config = dict(
    num_hidden_layers=14,
    hidden_size=96,
    num_attention_heads=3,
    num_key_value_heads=3,
    head_dim=32,
    intermediate_size=320,
    vocab_size=512,
    hidden_act='swiglu',
    norm='rmsnorm',
    norm_place='pre',
    norm_eps=1e-06,
    positions='rope',
    rope_theta=100000.0,
    rope_fraction=1.0,
    qk_norm=False,
    attn_scale=0.177,
    bias='none',
    tie_word_embeddings=True,
    parallel_block=False,
    init='normal',
    init_std_qkv=0.0456,
    init_std_o=0.0,
    init_std_up=0.0456,
    init_std_down=0.0,
    optimizer='soap_variant',
    learning_rate=0.00571,
    beta1=0.95,
    beta2=0.95,
    weight_decay=0.043,
    lr_head=0.00812,
    max_grad_norm=0.5,
    warmup_steps=200,
    schedule='wsd',
    decay_fraction=1.0,
    decay_shape='cos',
    final_lr_fraction=0.02,
    batch_tokens=32768,
    max_seq_len=1024,
    doc_mask=True,
    train_tokens=158500000,
    max_steps=4838,
    dataset='wikipedia_en',
)
Each number is 500 + 50 x the weight over its row's rms, rounded and kept within 0 to 999. Layers, rows and columns count from 0. Numbers have three digits each. The size before them is the row's rms in percent of the matrix's.

# k: layer 2 attention key, 96x96, rms 0.18, rows 64-95, columns 48-95
# q: layer 2 attention query, 96x96, rms 0.194, rows 65-95, columns 48-95
# v: layer 2 attention value, 96x96, rms 0.16, rows 64-95, columns 48-95
# o: layer 2 attention output (transposed), 96x96, rms 0.146, rows 64-95, columns 48-95
# gate: layer 2 MLP gate, 320x96, rms 0.189, rows 0-43, columns 48-95
# up: layer 2 MLP up, 320x96, rms 0.182, rows 0-42, columns 48-95
# down: layer 2 MLP down (transposed), 320x96, rms 0.17, rows 0-42, columns 48-95
k64 084:525582473580497482465503560511505577491504576544419514434483567468485433525524454482432488427546492394554514524556469471511515458498442473504556
q65 083:581417470508475539512495497519566547486523470471514518475512525488392552463533561452597483629555503439517456516592493452505517517497483462517577
k65 088:466476569515459549572510524492512452509485470544499547495489411459463504440470546441589531617485534430471416586532499523470408538518483521419509
q66 085:502432412564566515526462461543568456496519436530531557507588394574476413521444505577525527568449462523475495499549428508543503511520519432429456
k66 119:533533507484512572507477547510433568483447470598576426550518564588470497573486481532464478485575479507547558452502393510493540470577536481579459
q67 097:413553533438505568426562463532465517470521519447522426544482449457593427536514510515460515418538465487490548425468518520454527468500500473537514
k67 095:590544602456459495545460506629451512489475493461414502579499422518583480490475508491479608458466448475560518460414490596502474469450485484507480
q68 086:481476538524523514384497481572432512468542480437381548539531482464610538560524502557460469423524413620514483536520550497576444460499586437472525
k68 109:481472514528518507563549543467368418434512584401518510479545508535485511464484546584545525509438490521459566498507516624514508558497571541489506
q69 086:506413426490488452563498515432535529529465479623482422533500519417482451421552461564580480451508479524511516523494516496457520439488457573530588
k69 093:381522475480459512492479420436474557447454479440501400522466512474431505491502502496589481484438474520557467451549523529528510495579518466487504
q70 087:408562544529516536448451487471461488488545529499452462478514518453519470556537514486425418594551515521387496527555472487463482479442475447435416
k70 097:600444532504535444507517403426450543558530518482586598506497464535504532447428480500566479443473465563397540467511520564495501470499520506527566
q71 096:578422534566527516526498479488408428531493574556512631516379483490527491435488471480538467529432527441528487505450389564588492433539488468420448
k71 114:576525536537458510524507463465460445434496504581497478480479446490485523574464568520622542462374470503515514491549448493602507445545518450497461
q72 114:538640488469537441450549469396454502465479530442501480509499440377558455540506524476493517466488482520459495468507505509402484447400500434525467
k72 095:506443498440494491532495458531464489530490557455513527473497483511527512463430496466532530386439516559442563565475504551473517479458556466592434
q73 098:541545523461547601471544512525563651545528541476475457460479469485532481590498668474441524415464417443498534431508470419434475486427486472520489
k73 109:442500455489521493456488480482544552508517550390462408467480443481540497401554488507491499565529511485399486560443542461489427555423538506544643
q74 080:569375517488559447510462414523495487526520470512533453438608500466535576562506550502522488451511468469457561494386484515590552483519490475488470
k74 101:487565481478539500497543532406515462505470528611447445554507479518499548477469473460520528579459474437491542469474437467473441401605473472487428
q75 085:529512398446490481619519461518558543575438532599479468519441503522405525412523518590514473541550522499481405508470516422424518521540440546513548
k75 099:498495506501561519547465471536501426568475540580485462551431606437525507518547445486559517513582541436542451487482459399481474431511437481481445
q76 091:549422510441514509518545560420469544574473528594392449505319514466470468495496524502507456469539526470417546500460527402422547458492537472489557
k76 118:517508418521491497423463558473556507579495582568456537532389547432578407398493461409451541530513514413463456485448379424502541513454482498513513
q77 090:473452548416429545518493479399459520542481443532517431549498563521473588542507431491515495453569477544376527520494603494512568464492571457543542
k77 071:577465490494476535567506570469522481462506547432481515570506559558540483555544429405526552517534422466543482534516433475460502426444488507458556
q78 122:480612555527495489507506492485517629528558509378519470432403534454572446474450467474454507346512471508391545491508514530471475534403476493532613
k78 120:532537611502580497602513504463458519527452553567429475590399490472487524459484537521550505578503502475486490445495551445561508429485449551517571
q79 104:484498494408426531550540506418551556483432465468564541468398516473505503497534476465573473395574479444535531506447423428475534532497406501549586
k79 105:509421488385554397464522411538473448511479481485393552540465476432446567518491470550535482457515508475456455548424471537513514421471433489456454
q80 109:434504434553462509461529459561598471517432485399596482499502457527540418433470455517465544487504441511548425480458437432487457524548501537519461
k80 138:542522510475516469528466557523434468423480468451521487460597415487440591600447480561405560489456498569475579531555591573566468514573530513486402
q81 111:500573541508377495491427463509478397467427465397528504495524364456558470505548531558486506517449407514565535430397441542547488519509524506489480
k81 086:518451444433508579499501630509447481507513531560569456514575509586458502553514516574482486570552600596533533497452494507443497477622530475468392
q82 073:559572516647511476440484484566434472607513397482530519469493473493573524540492507492473550527447508499430565533517556497513471446504498442601501
k82 082:472489462503469547511487476451561574465521513432590492593516456446495526406472407468430469554482558490518516531468536466435415460546550507554496
q83 075:482371442453544504491561521532489455405589548527520523466608450501594540593541443457477582524544491603509494542530549501449528520522521481479578
k83 078:544460481452531500515500481649572477557529525523463582459499556518509534505441560500435527448483548546499475499583488502532573570567477478585481
q84 087:465541556467367542463476496431502508526528447304432490472465584456555532595570581538428530447509488473499575493520495503512551536566554494442547
k84 090:473513576499525470566565523447465428561565609504507529497486548518568523484574586415532495473523496420516561507401486482492483523565457519611616
q85 092:455535550541581404551460449527489587579478477467521508470499549519643447474488424458460525449524523507521508579482518538484559439484523532509507
k85 091:526416515524528528570476455605447499539537521473571525470510495534472521402475395536614398573527565492455503498586581485549506501469536424538452
q86 084:479385528537616567520504429529402532410537532492446526515527511486482525542488487565515459495363462512569522528497398543523467440575507506556456
k86 085:528519526508456493438452392574480547535485405501504501493426468407533481494456559493457439436471510504636508565528548561415470548472421471465493
q87 100:585495556514534509529537522582465509511504559553449442536471430560455457466487454488449411549417498422516459457538477423463511478548434474484427
k87 096:451469422487455540462452472468529491441497407402526504493429541430648448466512524586414531480574519459391502543466480438501506508453468482456515
q88 095:483479557461537568491519458514561443491464474507572503556538482490594520440421417428516540468441467449508528509576590560477497603511572474558504
k88 089:496479404489502534486582566607503519445469505603504585526571458512563551455495520444504440487391556485509430579537512559506565558506443493493437
q89 089:405487470589527550474506639509488548508459522473576497495482559499452501404536478459521432514578724461580509528449502463476521540562473502474499
k89 089:513449498505492385530457397501470562505447505475572587401473480558459554499455481487559483522482581517456419500463509509561558497408461438588463
q90 083:585484554548495485498476533505453469549430413536491422578521555569509535609434527467473530499529471495537549466555550520624544503522514495541534
k90 086:519454416481508378515476454490526502509394473558469463580485588510570558502494514523554458472501488616513505515465521552563456512446380490548553
q91 080:450616595528524548532561490472529416499458544359527521527476435577503589529507515382526516497499495513458521541488550568417558509403555464539532
k91 084:483473491456425469580522543521461498461558467556443468502534554501398560465501516522516488513528560545469517574503498461477539514558408521401462
q92 093:486517492556529556582446525522533455448506469496445466452470539516532474395476456514450513526490368468540428489534455481414594372488487487511461
k92 086:481446371513556487462477534568493489458512470444536550487440555569484478524578556546481442460542451602532429479485508436462521397498523479598514
q93 102:503538461448509514577585449496504597436518494469613491522532486567519462532448547423505539445510567618546522483551563524543446460452530512460499
k93 101:365482474444452478427466500569599451513508507526432479480464422561460560537526482543491434514473507505505523581543596501508516560466475534507478
q94 088:544515462522472482571521512523510465497508472593419529429533517347489543540457509570476503458588422530475432477543495548441495539540469502493568
k94 095:492516501408485587519487516496507464585495522603554501521554520548475476524468509521418592419387513425510518404520523578570491397505482520507587
q95 123:484616563452425536516456413440430507496511492494454452515437443434600443551500492490483471418545450484576478552474374503427498497491473464494547
k95 123:503435551503576480530438478589420497561628474477497476516532485492515475525488611566555489515523543513502504532493478497379494502422554498552419
v64 076:598517531493511474398561512441499416493618464461450506578557501502579530499573502507523419536557524521622521499596432503475469537565638442474481
o64 080:466508512526495465575553523513527557465519567547550442470436539455505355401421549538484455502420469497528566590441545461470574565480546477429449
v65 083:544493571481448450493487465557441521461522529475446571497537482581506568536523467559487449472404511401551516464474617510516475400407486547496520
o65 086:623398542439544509478550481503500473477581549556444447466447548480440461563550608522573429663496527438451565416529435429482532519502432513536487
v66 084:432484365562480388517506446511552520456526538578535475476576492478567518517542512489505498499462452473492494533469482509461448474549459561535597
o66 088:450507472522492487533598528513653478516482493500517593456524500570414581493537416522505527452543478489457460560475513545449497466599505560535526
v67 090:392504492409526577473486481508494478480577510560582490538494563483478393503505534436441499529497560508554561502534532475519406633492498439430549
o67 088:509569483566471521537414535479557529562480524492530496495498480453608447511450497456427495357529599625483532469522524567527536470575419441508547
v68 078:477498463600487528467484532470487504417553533383584596499565593542537425542462538555407499474464439499587492406520490469515525452514552506535493
o68 084:498550459464502532437532520449597438561474503545534509450462460492494423471381509539425536461519414484548554461469526556480441493436488335528455
v69 083:509419531491486530464483400562509555565526549428479470484536529513537451483464420553517465506444408499518493491487561479443502619415617384517491
o69 087:538600527589505464550536482486401565544521545501519459470462553435516499520426561497467428548554487480562546517557554547519445498532567524474462
v70 081:554448430484456528490475492558505447484448513512492614500534480498453466531503570447584481536495595511515474528562505490586547655406491480570432
o70 080:495478502524562488570552482383417440573475522504479487540497459449445500558472539481423472465509421492433540487465599498543435503562436499415484
v71 072:505560556491400463614450470499547449484507474621485433520512485496500505368428616480608421458464448475497471445453447523483534532510488488559499
o71 074:551487483499525438538470559521464548627550546520507490416509522514445515488520406641373399573474526576540430550582510570502472518481504580472549
v72 082:490503394415523525553501620386541494505502523486529551517613545508496507553459476587503547488574451480625522531457447435500465604599481521492520
o72 093:509549545570508495559460433448448402431467500566485464514494501524579412527529447447489494474463528500447545440411547490454494498516445379406536
v73 089:472497570475477420525510489510442499497501530522511540536468447522500535466515440526563469438498551411456534509499483540585525471489477458536457
o73 095:570521490399505437498500442495481413512515566567433484501483493402528530580587527565449423634477543483431465463530567401488438524436426534506533
v74 096:527518428470535510434506483556515532602467511423389516548545530514486572661476458492499495510471525475562496514491490573466503394548448505605465
o74 098:473518555471542520572583453492456462412511453570557419566526536422462480426602474530524550532477536417478524504507553484516486565474521383393511
v75 080:595519518538543357439464531539386490542481508449358527526415527599516614512523406470483466502482468510472447486529515559576453549447491489490450
o75 084:534452577458533527474478500525404531464458482461458422527485419471509491464553508511460561562446476516527552571520461465485435449505539445494519
v76 089:517453471540453558514531552552467528387448547689540462485552533500415520382558466459507514504502446370597446494536523563539464526494471520523514
o76 087:454424395540487429468497589470515476572459599450409453533524491529490428487534512506473481529516427613478575453464534480469519511588517498548596
v77 069:436508553515520479528551497439431483498582566462439577507462532481533530508401554479465504414574546581426488543502454529478507459467513528397512
o77 080:497458440454492456512571504475486426465525527559513509468431595539458588487527553554496440468435509467487510520476494485530567572375521519404454
v78 080:581537471383451571530505421540480565483509447534486428505483475486515541417448482478438504528454522557552518496490553540621498553543469513505461
o78 091:475451512563424538547440602507438488571489503560565464523392480430446485500507536542489532518568478540498540469564434459562539545499460507491560
v79 090:550535536501462451483443508511444475481586519508470432529540554520496543547464436520458444519574540520459485494526475494466565490536454528492403
o79 092:559492571567502495550532414555471536414490516495574469497451486425518473424593526521564486534444560538507542576476445459466479623429511507471496
v80 068:524554517439575476558549505503522418569478510532438411492479449434442418523482627463391592553539464451548462493488464521391472489517518543552483
o80 077:382478568470498522528509542507513571394467480512462501415489558546474494471524521428457497517505530530571556489497469432545512489486517436481424
v81 077:511466490457508477500499483513435546541530494444543571495568524534485505473496500482554424549529576474398454446505474688527489542504566549585504
o81 080:443458468462537552517544505401463510549468475568468539425544544597410627496551429544437484497429540550489581439546580491522503480493448420466518
v82 078:467499499479470541509564557478494496517398436550626506511515499509446348385582459481514534535563478492587513526446456463378493553533499599501473
o82 082:469592453540515477555448484541504485508540504475443507554629474488541564471512372462528525484515481524474553498436503549470490508600511512488564
v83 099:470486515506517464519531520546541492500459507474534499520453490504530390505480500499620509512454441515505467545511523421519521500483549600445530
o83 095:542434461415555613464519536416475557492449553553361421456532543484454529443516545532456486529546462449554499548509533514493611436556533463507432
v84 084:504492454549579533482460545493476564531434528474504518510423500544546537500479491574461510527510501509480461543471508579490535560458483500504536
o84 088:508533488524356466491522508551497437565514485463432581508552479447498534564468506445560581449472512452512513444522430523490504503443479524582497
v85 090:508553503601504484474495518530471538524521478485560449479448557608559469600561552502423488404497504467460469403502497420500469457491520490551529
o85 101:411650413391505514484448403536564467473480522401542491500509484536593469413420494456500527447483445509431445546539509533489387479504528417517506
v86 076:465569497412435489566505475410577446514412451529454560429488468488458500411536553478528518486492537492503454537470492563567454465513355528552581
o86 075:514443462539624480495497552486450522558513492546499550497529456581538505570478433515506510591536458445516607561481507465474375439619479489572571
v87 083:561406384558530459444513512518439511570486488508488466521446469410555486398490507496625505512517551513522509495519476468557536576423516454575636
o87 087:481478512566371492501474592438449545511501483584399565537575425440417502528499507569537517495526474466604475511549567402480527492536542563484464
v88 069:512529518484526590524557438501410473440442480424518514523463486530493483592494613649509595503439515511618475483437438502567505375516526434557541
o88 079:467545436496458501434543436442551504518530512504550546440450497547504472476481566440481547527568446480480443367535484570542544537387513500587540
v89 077:494546531511462471481524485532486455528551382461654498539563522547480436441605512492548478514481545495489452444455464460462568475449525509481436
o89 085:506579542436438512474519428518520544608568606433499430449522456380563482472495412490540460501500476469560415474546564494437380542501469508474490
v90 077:511415503498549448418474431551540550570519473557514480434624527435607492535520476561493500500544400471565533525446452475468538439475466475522489
o90 082:440508526567428422454530505562534521461565545555492457553470499519427530442475431466586376492489518506498480523523507446408555545480586538492467
v91 071:493554507469507573595500514455418465648500500460509456449445521533668537491444460481460512463527440521477586482475548603445453483503445530474486
o91 083:447518489541498406489532473499514485523445513510561537437435438536506535586466463461469471464427515543481513523488541468592396499465585460451491
v92 080:458472419447575534423441402473398497542592535536461455514390549477561438525479542540493447484493531539464594490490534461454493512489470513470465
o92 084:543547538487406500531448388488501531501574446543562477549457466454510535454505551412477511452453597507442467507566520532452533502452461588574437
v93 090:494429514502463506452479494485537580536465401481530585450502525479503484429442410492489526448430418524438484587456526537430449569520525504552605
o93 099:448523445497462528510546482483503449474575504567488528484535456540509575586540512453464597567518483535527526469517502515430582375588421573443443
v94 081:563582505539547506473512550541509503520534524587508544472502553491467499518542521422513549559532477546508467481565456614482497378518497523427480
o94 082:394512464455430499480574558518503609494500598518557411535484482551526490492544448432490489413520496548559497540387485503442407530509506479440441
v95 076:535557480574517445631501452580450402502494579494524436512453464575536507505478512555602478564490580534481510527441434585519446434523500449564463
o95 091:469638523454473369462529478511488491544480576471501491455507479421528484577545433502476519535476536532538470507569480510535387564372514470564581
gate0 103:498423436483531553523556533574520471449505527533466486541505504495453621533567553461506519468497480552486481548430596513580424471404431483405554
up0 106:532464426523565591564512557527431512430503555485428537554521421563511601596540508565478588477525435558486457482442545468469448491401437490464556
down0 107:456485517416552462514567451593523489527478545483505553622571558462433529486534552473539487506490470548606461557447495469557491512414432506485479
gate1 113:487619527447503507512382364593577527525447578464527500502499513412554438453480516470463484433506521521517471468542585505494374468440518447622493
up1 117:524525537498501517444527482539537519534539479484549454521462430473667465461454456455495523422500591475507463470490501576497437455490532494557519
down1 105:486549425451452502478567429582553448492540608461555484541565464528542498479454414490540561506447412541489421498486436505485429522618519493433498
gate2 106:493475420533481492537437517512580489536482579489517499447548581473593461529427484481483470461599590486503561479473438468511489514468434559512522
up2 109:599503435510514579465504425429469501563541463435452414487541504502463451494562438476545568518490624518470548481489483511584544443487528518566381
down2 106:505519487538510532471521610578462470443493452469511612503537478544452433552436548462529440567547375494472574494447491442473530463593538601459463
gate3 103:461506570436509576489510463430489479482518518586542466508383482486549459480439487495514556443395460492581473514504446465382406482479487446496498
up3 109:488463553500457451498595496488567465468488428441438497503483450504509438464456497487490446459495473437602460567509502521457399462511509501365535
down3 103:581530555520524482459464448485481552529534488555458529533588584492413571500530463597522497523553493583486518518533494571479487433480521509477535
gate4 093:553460407475540423509464481497450509487512476371415451501510450499597599513538484510494471572446628501514527459443556541538408574430451550481494
up4 090:464522548498548393406491468545458498487627463474454488603504521520519487501425525455488511600536506565487454470574482540553445455537484470562430
down4 088:593547482467485537436484516558473610468513494510440396552510537536492525575446449474481453480494560545438461477430593453475486503461401513504447
gate5 086:497462505525404524560528507466545480451572471516394521482461466434519550488547506478483433424471399424601599436474537589425530534520502512542476
up5 091:406487532529412575524531522552407573570537454507457437566472449560508481490502535450497367419424559501494508485514607477531534460585534466456478
down5 086:480479464515520500457500506485552459517437454554575444436543495458474515569468426501601529501487528491474495436526508495498556529486527574380469
gate6 095:514448542605591484399468504610632494438523529547496476513533476520565490514510550473502452539544560534548550602464512523415474485556519531381531
up6 092:547536395489485597525531469556466440524514456435545578550535518484471384538497435612582542560458505503570427543461574577552502488497437533467471
down6 091:523584434560395495580440553474519493563515440512419520472543501500523575547503462444484478583456518488486495473564488514423530518478512484428494
gate7 089:463458618413486516456489488528468558534509478444520536511497507423509516669535468468517454479569535509484550443494505500469408485470600444522548
up7 094:511558495529526470531420534427449493515585559458488512385522504396459494519501575442486535479476500455471467636519538402583544456495410516492523
down7 095:424516501505554450501425514575452530534560504497588506429525519544464500584525505448513483503368513603521448610436554448551443501507431506505593
gate8 118:508495565522533433476456512509525492486496546501558487463592400536498505587473467500423433522453515553636534510492534468504537554537532525437449
up8 123:474468470439533590414456464433487514513507442359551463564546455515532487426584492478545458517545377534378500503565612439515500489508490426513519
down8 109:521488526478539465503487490522441441483556540569514485466552417562538478527582433569484499517474481539528403432487439587519561430526466416528426
gate9 104:509551512486427494533486497482501389462505511543480487462516461504503438528542448539427563547545555495510479568508445463428564519448502481421489
up9 100:624527496419473488488397474489429557517481608462439489536488475591483435571431520486492540483559455455424571512553459485541500597448565569537507
down9 099:580492453455383530473448521516523575579510539486515400516477428518489508572437472495494482517518470594474522447453545488531604517472513480523524
gate10 094:461402465611545599574508483533512450459443533516454496509504542592469492547447492519449506442463480398446521474486492506469453484459550415483451
up10 092:560550489445459473398486443594500473539493425508478523513492431408503460402556536526529466570509475593574531615538454514550527470508455526507519
down10 097:513500506474529471423378506481569501439571452551398460448568557475489457459523398449553521539564460401534441500429414437442533469467401484487482
gate11 086:483428555512492548509527572456553417412412461563478558440521452509479554497456455577475505466531545471587492541473495515472531529488585521536518
up11 079:507515435514443430484527522509467558618440524432547453460441484494419440508467525525581465521356451545509478512579472542576501471586404484505459
down11 086:530495449475504458557471508396502515569464416494573536481514470556523530464466444518454485534580508474557456458436484556447519497534433529553433
gate12 087:494449474499580571484483468447510556507435516522459556502392555533601566503494446451647482513603436508476452540440585475446531534512544495558596
up12 094:417450532481495526579519517443563488549555506512586466563507556487487513562556417519492506573543410456577449335502574573515441577462491497496609
down12 098:487428403536504508449533538542528438476521474434515480529471497467463519403634426580491472405594485492527505526559440448479558530502443483511475
gate13 089:558462482441620497487365502435508514514404470491614465530478482529449496513436558534569435524434525433537574455452571618498477443545480421551535
up13 093:518474449540536573532518490511476470588377463513589594606545524438400400584465488571497503523479544459531515546478582466521597535506476465547499
down13 095:478502620608516549538465485492539603493505496490456534511567474448532442526524419582501576457479460608509481405495529453547537570464486499444425
gate14 103:568470488479462489547506472450500494505627569512509497468538409455563488493513412507580413460478529533478492453561498423408530461425526562508494
up14 092:541535416499459450475532424469570466457551550555585552448586480506450491427553543531422451440485472479492486421386416463453519512555438476532513
down14 097:591524523474482523518458458519584552574589512520503573460525476430536545485520434467483513381467536513405463480524474448419557477473399552472435
gate15 106:507476474556570593434429403538442517463490414438476487519500524490553454501489481506458526447542501527438472506523579567542459522525491494547365
up15 106:473555540390483505537500608405549446518533507548581431486478515466497541468437578480432556407503468533544510561578565463467510481489453433460597
down15 106:431524548548536610559407532448531491516518499476499622549532465537525572517528542456418564507487502562513474470574446619479493497508485331514551
gate16 100:531501491477561440564395517571515561411435492477503357473486489534545489494505504436510455489424491499552528452559572490536471555502531457478509
up16 102:490582465503487531467488455436494437503535519465466478615527509536515544463578568522440464419508519462557484567495431493464523389489442366508449
down16 097:459407532474537533445509494505487440514495557547492655596538515499422485453500482486488517503603549589539512481452429566535444545543444465490482
gate17 089:494598551549504510427476438573532389526509490551502525418607469479472509501469532522482522470570445524475452540472507422548476455570511456543469
up17 097:406468473524548604502545554509484523539466526474462506560485579535494501442595519452557380518515413512468529501526433551465521518528475561490538
down17 098:491475545479494512499504481502501451574512479461444470393559475525473422467483459507523532607460467567517493543472533545567490431472526460484611
gate18 127:453512504540493528525487425528483415438513509426458516413448505466494517566372504578437469558523436578471508605494521491399497513478394512526566
up18 105:441547471451506502526527530513472567420577471405579517485562543463457508559545435505543566559478533556438448466470392434506472538515598502587527
down18 109:498499535558500519465548467513491471520447455510376466524491410478510568625481464464484450490506449492398458522413600487430519469505493581474600
gate19 092:621450459540593555507431522487562452430467586409541490537619427516500513619478473474541479502553521504527538554514491498489431527552520544509478
up19 095:544464489504520606393472508470472452456501563351526498448664510447558519553455499504524529539498439487409535588476553455481530444457572520471504
down19 099:475418521527608517490447482460523508625556587562446427465418449501541477492492487489488442522580534560518415504513417551489512590539437477556512
gate20 117:495468551524542593514524498507538424495483488541479545474607518542526390516489553540521498528524545522482382429493439478520446416616422573565545
up20 113:453480496433434509530509491480415500515567468536408477508515459528549485470497549450440439552445497479414525482528535545494497503516439476595476
down20 108:432479526513523485548539444541611433511471588600476504584508376520500467444393510465511471537483459513449615495495539525447454557503510532538460
gate21 111:458502504488577512512472537451546510557574473533506510453489416490449394521495380509471503546455581572545494508486568555509503533517467496539436
up21 113:472469443561523453529451546488512568538548510505477434460522467445454426577530396534384408489486539621518489456499484478472455449565456534472491
down21 112:549537451460449513443538575528454469396441479469466470536525483385539464467422513500508551577487574559434509507455578479482625424565513441480504
gate22 125:439449363423520613474579517486435508489461474539552599450491479488453497454489455562540510414574465565558397450457550499471497536555546488494473
up22 116:501481560521488461513539471458595500508422553595468496565443360582547462495503508488503540496478451552510484508568529508553495521488504514484577
down22 107:434491575504491403527456551492475513431560542555489522457490425436516555530472486499369487521460463554477579529488510510617439451470458473474562
gate23 086:461480396555509511500397489380534568523480547517507497503451472516560526580451321595489527541575484497573472527440503542522565448524605508544528
up23 084:574502447485428426490410439560497441497509524480505572538470412507526470542474493499568404495468425513479583516449631560511593573446548531576468
down23 093:560513530519557455530475443477407497508665502462537404505492518484526446550487602557423471567509512572492423581475424477517470511472513592509478
gate24 094:502472450497490475487504494531475480498520458505551480474496527541426503422518448553469424518480465519571453401470513493476447502590470364447497
up24 099:446575573561503544479540488456490531491434487494623510485436545467508462549489523510567502465471485484455512464601580506493494442489494542524614
down24 099:505516563514531403403441469504538546459478515511520519518531474502531579540538530533510530569520484473429458473540494509452520421505560547616456
gate25 093:434471477548419485541546472522547519561443445563469568480463443523504499552452463508422511379433535523494481479462454493532520484552474571476424
up25 103:483433522516565518453552462508448452483505520515478539451519458466495540625543485475509461565449558459493435523445444495418519420577494523442495
down25 103:593569466473454443587520521396522565496477429405484390440530519468530494494433540513596545538466498482496537501511561474505484446513583501445532
gate26 105:481489473534472463516493495521471502408458497512468520432363450454665443545535586430517412536490556591445494539506648598469452458482614523500516
up26 108:470514507579509549530544532485533504542451387465526570454480475549566445529452502544557476474494462597529514525459472505550535492511529519502549
down26 099:533449448522434608464491478457443566523525449532478543446527464534560473524481428537553517554445526498488628602513456520585590504471516570513497
gate27 099:431487502569520512434506430493519480528454342526461451462507449557512480447463496543505479526405459531524472537506519533517405540626538479525470
up27 100:508556458503475584536497506466415458396440496442493427565451574401487469587453496502399496505582541364486505505453495480478495466531471481390519
down27 104:536575550476468524489512515492410459456611583470516485522617515538406448476540525554356449418600611450512524520474496461546571440500497546443493
gate28 104:528467554479540456536461502510437547445425426544571469451534469489429550445472511556418386551433423491584491465495549447386440513520381442388491
up28 105:511501490508491607525500529511430460528555401490529443481555522526389552458559514566464457524522499521630446416453545394458491532527452404424463
down28 101:479508564578366524512504471504549528489459542518519509437578564449564390521567489518581500515557528544411443509480529524513423539465611534461525
gate29 098:425594524559400478419447498612585499531587527485581497458454446446569486508433448456508532442518489513501525461548506502504469515470478526519549
up29 092:458590468539496522407472504575590491503604576443563518429408516444567507488445447412448557494544509484475585451492480521495536490533502450594584
down29 090:521483516474570468519560424496425494429502559462438521551588586450531566435486451522490398416494470401477537544569539523486464548513472521513540
gate30 087:531546464615420498446463488507524460472542405552499516496450650443499453502511502526489441542508431583562526516491510544495446469498494464347562
up30 084:490610570562589524530600549447547511507613495534496448488521508592443554533540561510437580579417522483429493465499570465493492489504472440466462
down30 093:453496402484445506649429571509469424575431516464536472458538459537577534580447500471605484403579452435533461492530513513490408552470502460435522
gate31 097:510575525493506491544463510470562474461516526549555639544486543540411469522512569535495529556476477560515488558549507560515457524471552500463474
up31 103:498568543552473370544468525496506590518525496582501546507525531530510511527513539536517454543567415520615500468521497482441570527438522400512549
down31 106:517432482485503469424514455464348409478562520483581585431537505502487515457415493510504426527495487466548493466584468448489488562545530390497494
gate32 105:556385540483470564485508465489460504489557533534450475374537583556428585586480570470483509529529465537467530477573545560576531557508508467437570
up32 110:535451532527553492430531571485469475478552498526476482514508549597531533522544561497534472563455554460425478484506513477504401448631549569478514
down32 092:412494451476473461471496464523548525501510561495486490501496486368485408537525406562449556407482446575534496461587503493509581570480428442576489
gate33 107:425522536500517446432541571535553458459535523516550556430501514495500421513531526567486529450431466539606475454455456523595451476458463494465474
up33 103:493562520601508519522462506494532473498530465544595569411443543568505480478470495542491527509500524459530486465484540558536536430463450551545446
down33 106:555448512453435463496571477493500446463488483420481484463532463549499491391453508572555438489415487473492540591456502535569532473524563519509470
gate34 107:492511544434602446648452462476477509538497566503499478528528484492547581574459519449519541537489494532456498510523552552594500458547526518485553
up34 107:537583479459486530421544486478450459401557491522432526445476555543546476564510518594557531480466513498501600515487517459509441559420463508498494
down34 100:497595471511389519446463498546589514419407521502540512422509530439525442427504434506427425483467535552536412449448475385508442587586505495523535
gate35 073:476557472536480502571442650416451511531451473472529547577522394539474502597489482551407506509471501386496417471591456465516500578480462548461486
up35 070:530463580554482510443477444490445451521449452521512625508497486569509510555522507584581523429504470462494500497521593525535485563491470457470536
down35 077:467524516486490493480495504518478520500471572432498574441511440510532455492526441627454435432465529511529480460476565541516538601548550548521460
gate36 083:507498509565543564397450534556487410434524530445606481522577450601519495500485532449553611496524493463498454444458573563430613513483485563506454
up36 088:607463499536492464493441468432468394490515462472492485496555437560522528563509527443569552581498485430486429569452553616436557436513514500538553
down36 087:444509484438482478469528510501525482517639525544491584506451533484521530448581511438461406380444531470414507539488490465480530438516538416581638
gate37 106:456605491457494539473569506489404507465471487486566523505573478486498460524576530435553480475552421463428554382556529597527488546535464497573483
up37 101:538522510597501515506530572488495526427611497522465506412507467487629598461469567486507516505539591470455458492523444572564504540503534580510516
down37 101:502497531554512533574506461509583490494577576501496481445581544606456511589476529472527528539505473542625414520533405538604381443544513510465545
gate38 092:445482380536531452485531518542547482536524405527444613495551514562598574548483476483444608480441493543463487484537506505457614467443520502464393
up38 097:550445474535545522506533593532582457497463476482452476508504473488503429523468436510485516554424624384426511510421608409498605460500431489455524
down38 098:565503416536496505568520457558516578492463482478452555506601543454442578530497511441440620561477550561500517427549542465464553483436507553473438
gate39 098:561481510538542530391522495546484437501617535528501434511505394495549528424439393469550458494470547515603569555490507558416495555533588514466484
up39 098:442532519531408600461550509562453459464486534454542542505506468548454543435544406518509438592402519413445446515508488537517526364471570527500487
down39 101:416473426453485419524467486510461518528516411606558422469530503496588446521582519552549442503398450576538405518512490495464518579544530431501465
gate40 107:497461514489560463468572536496564505599481545551584498470403386581491490499489395521513442550512490537463539519512489482451435548609523497539521
up40 101:529442410476560501552549498493497485539449519496543433532581450435533541552439436543362469567516528428495536502429521492423528422628503452530404
down40 112:560526584386436503499537469520541553453545458480449518572483493506533538435458464514582602468497491543507464429507516558537457503529529498446560
gate41 099:503528598473477471586618540477475384523493502606504520414467522459508401479494489516436543483487590542538471466432495368535506515537460558495459
up41 097:519498405475553580441504449512490497429555457555483485525601503554472543522492595511461491455518433495512561430518570474501458378611465473483533
down41 103:487554369492455565501475446517444489436524503464538531473531506478533554536486510491412482435511454422414567401564549602513432494511582490535523
gate42 096:464486538523605526517551525517502427607378471491539461494498453535543470547466461535496469427453512523517527521538520567478454509431452559439487
up42 093:513554478489560502578598554513443514489447440519570520523514513593546551559476523554523472563503525583485538449542463550471445483429479540456509
down42 092:483504532433447529482470568478537481502522508493439431525523567541476504523459485552539458545365509449491476542506554500523589505574665531437492
gate43 083:536507488545551522443492505477568515491470488476497400458518445498561473522496471596523437475591512625463479497422451489407601489490520437488487